config.toml
n_layer = 21
d_model = 96
n_head = 3
n_kv_head = 1
head_dim = 32
d_mlp = 384
vocab_size = 1498
activation = "gelu"
norm = "layernorm"
norm_place = "pre"
norm_eps = 1e-06
positions = "rope"
rope_base = 13000.0
rope_fraction = 1.0
qk_norm = true
attn_scale = 0.25
bias = "qkv"
tie_embeddings = false
parallel_block = false
extras = ["shifted keys", "learned residual scales"]
init = "normal"
init_std_qkv = 0.0425
init_std_o = 0.00655
init_std_up = 0.0425
init_std_down = 0.00328
optimizer = "muon"
lr = 0.0121
lr_mult_qkv = 0.5
lr_mult_up = 0.754
beta1 = 0.95
lr_head = 0.00822
warmup_steps = 94
schedule = "wsd"
decay_fraction = 0.946
decay_shape = "sqrt"
final_lr_fraction = 0.0
batch_tokens = 8192
seq_len = 512
doc_mask = true
train_tokens = 101800000
steps = 12427
dataset = "wikipedia_en"
Each number is 128 + 24 x the weight over the matrix's rms, rounded and kept within 0 to 255. Layers, rows and columns count from 0. Numbers have three digits each.

# layer 4 MLP up, 384x96, rms 0.243, rows 40-135, columns 64-95
100092134170139124130127128140117097116140107082111125126135159139175151135094119107130112164153
169114117107087100184116091120134137140105120121164089133108149124159139168175130120146123136121
122101144132142129141111174134098164150126102123108151136139117120124147168157121146119129162133
127122098116153096127181125112111137148135108105136104112078139129160150129138136129103139138134
136150114140123109176085170135128152164109128092110155167119064133144143166173153122107099139115
136150169149175093178093139200088169136163127108076133209118102135143119153083121146143064144119
112140118123138155113135147152139134096149160159157107110088180109111081043105111153131111140142
170095144107131090125141135133098113147099147109126111136132142133173105167113120135117135151130
110107066134126174097124111097119115120071089140114148099123199107077145123165168138144105131176
102074092157148097138129119124099106093170123125166135149059137122140131134114080175119155161129
110105187160110080112072154168039147126123139148151123161096148090132101085175176117130106074121
148120131163179087148104103183134107089111147187127119149119128094141131162108119153081094156137
144156137126100120116157109132132103140138147129144118113125128095122142165150127156087141125175
089076055158156129051123189167131141109110147073124073095111200097102141152162145148075105122206
148120128145119125142140122121103085124137123152130126126120135137104139111094146152130117128116
118093191145140123172143136147122075176132084121112149148155151099192128119140087114092077152121
145131134133159109101120092173138113160130160129113157141100125124144127124139091121144133150118
103113112149118146141100146150117098146090148132110130131159109134124143131161129114116126133128
142112069110167103122086155140083085105092120168152082142119125156136133183119116168126096135130
101128080116099129133090178109095141078159124179127180146112134170153080114081159140122109168097
112110107125110140138163131159150174106146123121118093145149138137113121087171136161133121140138
143120143133112148157099149134076109115125127161147112111105108129131104101169140140123132167124
122145124146108102109155151141133106127120113160152108088144112096153103133160134150063127126159
126143146125095127137166142133148128109132148135134123118141120129145126123121092129101079122150
087135117141109143132131105130076113146092150102132164142142119117118138110135149136179118118146
157124125117159110133133146127151150128109171135145126153075150128130064093145097161126082142131
091102122159151110083126139132111119139144150102141150141119165120096122130084146133112120131151
109131154127100110132118177144164116117102161144114093085141142131146168117115126103091121098092
194150105163159110143109100136153101116088129121143142093092153137115164163085141142117114084162
175128126103121100160103156103137153191147128165103145178118123129117090169174074114104107147136
106088157142092139144199120166070094111132091102106096132169152167141105130080120151127143151129
133144151109103132139147118104123155131114124138160129131141126126154144117122123119133099137136
165058176125163109144114115077129122172141126088138102153112108106161129123179142102105160164092
132131110082119102109095115154146104157118116095071145157119093120062138176137147128129071179162
190117109142183040101177149150152110126136163156120156094092094149202111159151121129078093158119
103071103138078127120130153087101130134151119156144050127183113181137129131078113128084141123109
126123134170102128116121138110100107163131117105117132136153130140105131134117142128156137157172
158124121135108129114111121095153129161123140165132171177134142101107122134094145127137101135097
137128123154145166132125146165083138162091145136146129150166126128130144104148103119102118111145
131134124132127129131127121137135130130121134130126126127123130128130120135135139135126130136133
142076126175112114092109076180123089148122084092166108089097179078144081191171111146164116118115
123130106123128118126145151163146101108117142135112121104100141144148138153123136120110088142128
083067136176074183176163115157108087141157105172122097127106123157095127104104123142109130143136
138144110110142103202148083122140159083149085158139139186123155145153107155146149137112111076147
131121122133157154094132143140105093143153121129144138089109182163132119182086136202127133115188
151146107102131126116136098113123138138105126128119119129126147092120127177122147147119109140116
157087116150146103120147130116078131113138158144103132106118141126154141104146147104133144114144
131083111150144154163109138138113148121140186064107127165106130168084063117121103107114124136127
116161118172140158103105138105107107129110112103149119120135126141169106111117114138135123124145
158129132132157104136125144126145158144126117123110134154126137120165158148122103159123098139132
135147151132146130141145144129144123113108126124120145122104134119149134145152115124127104166126
074132084163154134099099185102086117154117212098153198186088155120101106074145102121130135129158
128153120120128129108134126133126155098104125125129156110153159091132110142108148151091115128111
112128129138117089127123110119131121133143103157140107140103124162133147151107146142086111118129
114147117141158112147146121143138094078124151140163109138110119108122116191118128131174117098137
130104120117143119172110101107161122129148142155158124151142113156113118111102113119128091103149
126137110102130113114126127124138122132137133109126150144098143127127091151115130136140135149163
164160137122075148124104149113086106167170137131073155228153128129118128070169085110133120115129
072124097144117151121148108107106154141169117146146155160124169086093099105124105130181136163133
175102174096135095147105181102076138108096126114105096175106184164141123143112126131079129142127
091147110111088130121127120151143131118143164137090125152129145132115154127107152139165140076120
136054105136149086151149104170139132120142169092081128131139138111145121118150133157067146157142
110122116133132119137127116146136135125122137123134121151113112122135113131137128135129119129137
143096116120124123132157152139137123125085174133101146129087136146124105105090131170091128132153
124103119114134134135118118143143130138151147130093112133117119142129128126148101142126121122106
114107118156154045148160124125118092109106148136131138107100116109174092122131112156132086137156
130160160123124134160155101139130139153148144097133162127134141114134112132106121127137093156136
165083158143123163134151092135125115112147081160071089139161132119092155141158128141111127139113
141117162126166100151124141130117125146151138115087155135118094103141134141131102146110116126138
110110096140126109142108138120119134122120145129124113132136117156135141093102141135090135096138
130157144131101156118107133121154101168095141136157139115135114136119133149140139140164108116129
078065071172090174113140101110092116121082080132149174131119145124127158138149096161144118138123
088097131137174126142090089162117097140157084127100097161103144120108119123137113161118144150137
169135148156094124139107127119139113111121149137166132143156152125133133119130113139153128148133
141139093155141112158129146144186158150115183110092118126110127150136072103142062107070115137123
131106135158112146131124102134111111161136162158136138177096106175120105120152127104166149115127
149125106149127094142144137086158112129097194178124110137111142151107113121107123124104092103224
129114087198116141139156127137138101078104141110135096096158117121147170108118159125128073116121
128128137145139138117128137143117147108119115134128081138126132128145142141144142121131113121176
108129140116152154140158108148077114140143112115134145124117117144130126135101129134134115168112
111081116154069154128156149134109103150115120101140110170160146129138115112097152135168126137105
109125108126121158114171094081179131097106105164110080141123176110091143138087155141145115143118
145158114117129114131113156117106154115134165096106178139117097142152130168144118119080125165094
135101109104135076104158116143134134128095144140097134146067107153106125161111163174114156164099
130124126121128115123131140135126108116126154113148146123129101126124114129116117124113113138147
124142127099151118127104114125148120149090128127126091089137103129091162140099158182151129091120
107118114111128089140134138139094137136110114127172125130101137141116119156149120150114159139112
105096151159179133163109110104142122143105131120154173129146134076183163151113096165100123118134
128144120130140133111148123132124131128110136134126143116117135137128136149133132159139132141138
131135106141121123098135159121143157167129126119106141157107100122145132161133111131146160152130
171111165156127165148155092138129066192130124098151137132095143094155132086155124101109106127116
131161135130172121123094156164136132103120142137111139100124130138103138154126087152121096172168
142016098183088123167147085139137093088139137120151110117127164113161081122145157080066126112146
153104117133075123155097117083108113141103118155131134119104181147145181155125124134118150142112
095121131116109137132112149124135132123116162148112118073151153137141126128093098121100138136147
105105094151162101157127118112179068144160127122114111159090123107143079146125115144114139132132
# layer 4 MLP down (transposed), 384x96, rms 0.161, rows 40-135, columns 64-95
122079134125150132140078105120125114130156134121147124097155114104128167116117141122107108121121
124172095101149106157129106110081159112175115118125105130090183158148089167124133160151136162144
142122087107145125111117133130089139095148148139106163140138125113127116127142134116101162125101
140144112101134155117141131130140096135107156118114128064080149117151138159155126112055165126132
155095118126106129138118113143132137134134117131062123111133153184114128107114147160136078102105
122111139080126108132157129094134164119086132133109104096107111098173168134141104099155124139168
157113119131142134135167175135136141073180145109174146129144096106105076092148141147131114161128
116102109148182157107114126077156129134121101136135111160108123179151147134084163145142144110137
108132107127155082118140074173072114149113110150150158129086124141082106201122113122148147163192
114101134073100133136118117106117064108138127139110113155148119113167160152133122134177123104127
176139113122144121105160133163172073085175106111089096124182098158084077147107114141180100138098
117174159134090130107150150108139101119115135127105137142160123083131140135125059125137145110122
151095149126137157172135103105122120117116114104140149141129122132118119106124106138149105098138
067117127118166129073106136150091092164105069145123118129109155078150249159151105154140112075137
111121133113125138137113109139152151121116136137134098133109124123128106123126125113107133140139
094118130127137099143114141130125080122107113069156174129130113114115090071179177137169143165063
143147129143147122128120131120153100131134162114151117108143139112173136144092100132120127147078
112111114136122126142138117162150140145130175108110124130146169133134112121114126164132105123193
156121108125142144136112127118113182108138136167111112130059110122141097181123116147159118084140
142123112109116155070074162188112129106125157101168099120208105071096102122182136161107216150146
138096132139124121148098157118108138154105116107107142123123137121109124138128115136143111108153
081108135141172139087135118128114126121130116115079110164193159124111122133156128172097171130120
109158163111138124152126093114090130141135131110104148192152140169145122107114121099128117091142
147119122128150104123102108094120125124119129132123115134122141120081121127140119122150140113109
158129101114143111164104041160132141145133154138095132136147100102138149137143108094116103127148
124123147112122121154104140088149143119134135117147106124144150152142096106126064127135155143133
150145127126116124142098095112142136151092104140125106104143120085126103104132148132117142160097
126125147120148159129127114103125164144154114135156096151154131108147144153148111075162102114106
137137105092084126120074113152115101119147105124159148111117077169119174154120128098122173092132
082130134099115124128133185129127133109156081135110122154108160153144116135135148095144111117108
104171110085155110153119127107152137183114091170134146079082133160061109148135164106123166101149
129136121151154118117121142136137121138142118132088119137136135116116123144117121143141148126127
136153172159191113076148083102116154142118105116168167107070114180125128105118119138135155141111
164129132162170146118177113155130152096123099123137116100150119100099082105094098116100108098140
113105085155255166158107079110131201113123155191245129114113042168073076169086135103138192123167
115150148092131119111132143201143167147071141095094122137120150087162104128141152114155104130135
094147120143112120153113125127129119116152158158139115112112127148133088150087128148116123139117
129100169145117138146152095124137175082170093091120094062107086115117157116155127156083176107124
131128135152141149171109125139114135143115142161150117143116094129131121134104153142061158146100
125135126129108116127128116133121130140120136127133127134128134134119118125125132135114105148132
188143141102097121114080124117151149130106127186113159099127116131154140142125119129118170125131
142136148120113129101125098124132145153114118133113124107140127107094152141132139087135118115137
125151142138168105184132145124121136131132131166161066109096136119093089123090176133124168101191
091111079119166116126077117171171177086204121091135146128109148139116111167135123174167157157076
106092160119138148101104144174117148132140154067100158121127118127134137142104154128111173131158
120131137139130136134130142121132118106139134155131138128123104154142120118144122132140129143120
134125115138134107137121096140114111103163141094109115126179156132105184136172138128121106120127
146137139205109153109115151133142153107145182127112171158096143124071102127109134165126114121103
146153131139166129090137105127132104142124137106122154125147112150108112138102101129163115141122
126125140106124144105121140144139138140135133143138141141143098127169127121133092146188137119128
119147124128119110137164103132135119111070142097127143147114126116136124131125129148101088174139
058188150186095119068087141110106127147093132141194132178081180086098174140080121130139166145134
133112132148134157141100149111140128164135123116112116121134075152113131122134115109141171135130
145101131136133129136112128165128150119139151115127109133106117152142114117119150133146125133124
086129089129164108145127108145124087091141132083092100114128153132139169135142111127162135131114
134114104115106133145121148119105114142124124115134106125182145150175144119129102118150096136096
140143127139093116135128104111161125127117121123096134131154138138123158097130125117148107148117
135110112119167132139150146115188111112121124121115121078143094101162181179140137130095089117116
101145122082141173117124135117119140089130144095170132130147150084114088169159115148171125188158
127132119060094157102123162131176120116145110092161123084148138085130109142175150116158099131126
110128127076149130139091159139117078107105137130136122099150110129168210082176087099155158148090
076125128108162121148146119098126146110118099106122150122126150110160140108158117172090190157151
125107131144122118147120115148141131129118129110137124126120116128133122118121122127123101137140
159075196116125188121133153092129145102130084098143117148101110138186135110075119130097088101160
105115106146143129130138129128118119142130123116094136130126112143134122131127101134124149136120
132121115125136123117129141110151111126081117142177165107159103149106157119157136069142093092103
146131124122125105138122145123160120107129109128120093113126122099133183130125129155133126114135
110119108119152144131143109177123139133087066096132123117126120151178106101136122125079152131158
132121135095129123112140117159142113141135142112083146149097128138126131128100106145141117157130
141143124143136104109134130113121138112115097116101130119119151136136110089128105146134081135145
150115140130128166103145140083122133146105125142139088086118141146144138121104150137134091156135
153139161165143100125122098135138162136166131160167110111134142108091116123114123117127134072096
078145149132164076136113124154158142151160136136110096130114119113129098108180095098128151108141
120133126106154147136138132121119135129126111125114132109101113121134119123110133119116125124136
092142159137142097111159144155188132104134088152153129137104121139103095153126118144117164147142
119131135101122155100095135114105128154126148098121112107136088114154124146133126145137142130101
105130122129104120126112151108115147123119116152124115110069098157142151125138155115097123143164
136111119145182156110206108105120098160165103116126113116131119112097149132119090135100181144147
126125114135126146122126167153126157118117114163148101129120123101133091145148148134107126144136
128099139146161133168135096123139150165123128142137111111135117120085138111116097141087139118094
114112176091099118089123112147127154151122134120125099119128074133119173117093111127139113129102
125118083142148161150104026079235154100126113092128119137119183090136094136164156119119154154130
161121128140125157118147120109134135128071101168141111119147136119105156133105129109132116123100
095129109138131127077108139136104116161101127137142180112100123142152122135132202129138174140116
118136135127143133117122117129117118123090111117093121099123144120123124140124134122134136103103
114134100061141109139095134110149091167148110081132148103151097119128188108103168145146101102118
121134111137128087128127101145098131128131144112113127129120142139128083138136172118125145139121
132127105100129140136122137109171156168150136137108122121137114191150112136053111195131137142172
142126132127115140128152109090128135132125142138139144138125141136132121106125142154116133130137
091155119112115127111157161157105142180093130140127105115133077069131142088066126158114202154154
118169163119148110105154198128142127169130092155137117101129114168095132121140114148113130117154
122107166140087168126152139167132121125143153122100133117169119133136103097127119098154147115099
119139113139148115164165120130140167136123143150087128135128104160131160138111074121193116182135
084132124137186151116138122150170116142133151131123104127077151122129075122153153118128139129143
153139135150152112110132100131145094115139117113127115160131129108122130122182150135156119136117
172140107127124125077118145104159096134134175137093101124108182097180128141150105120167108101148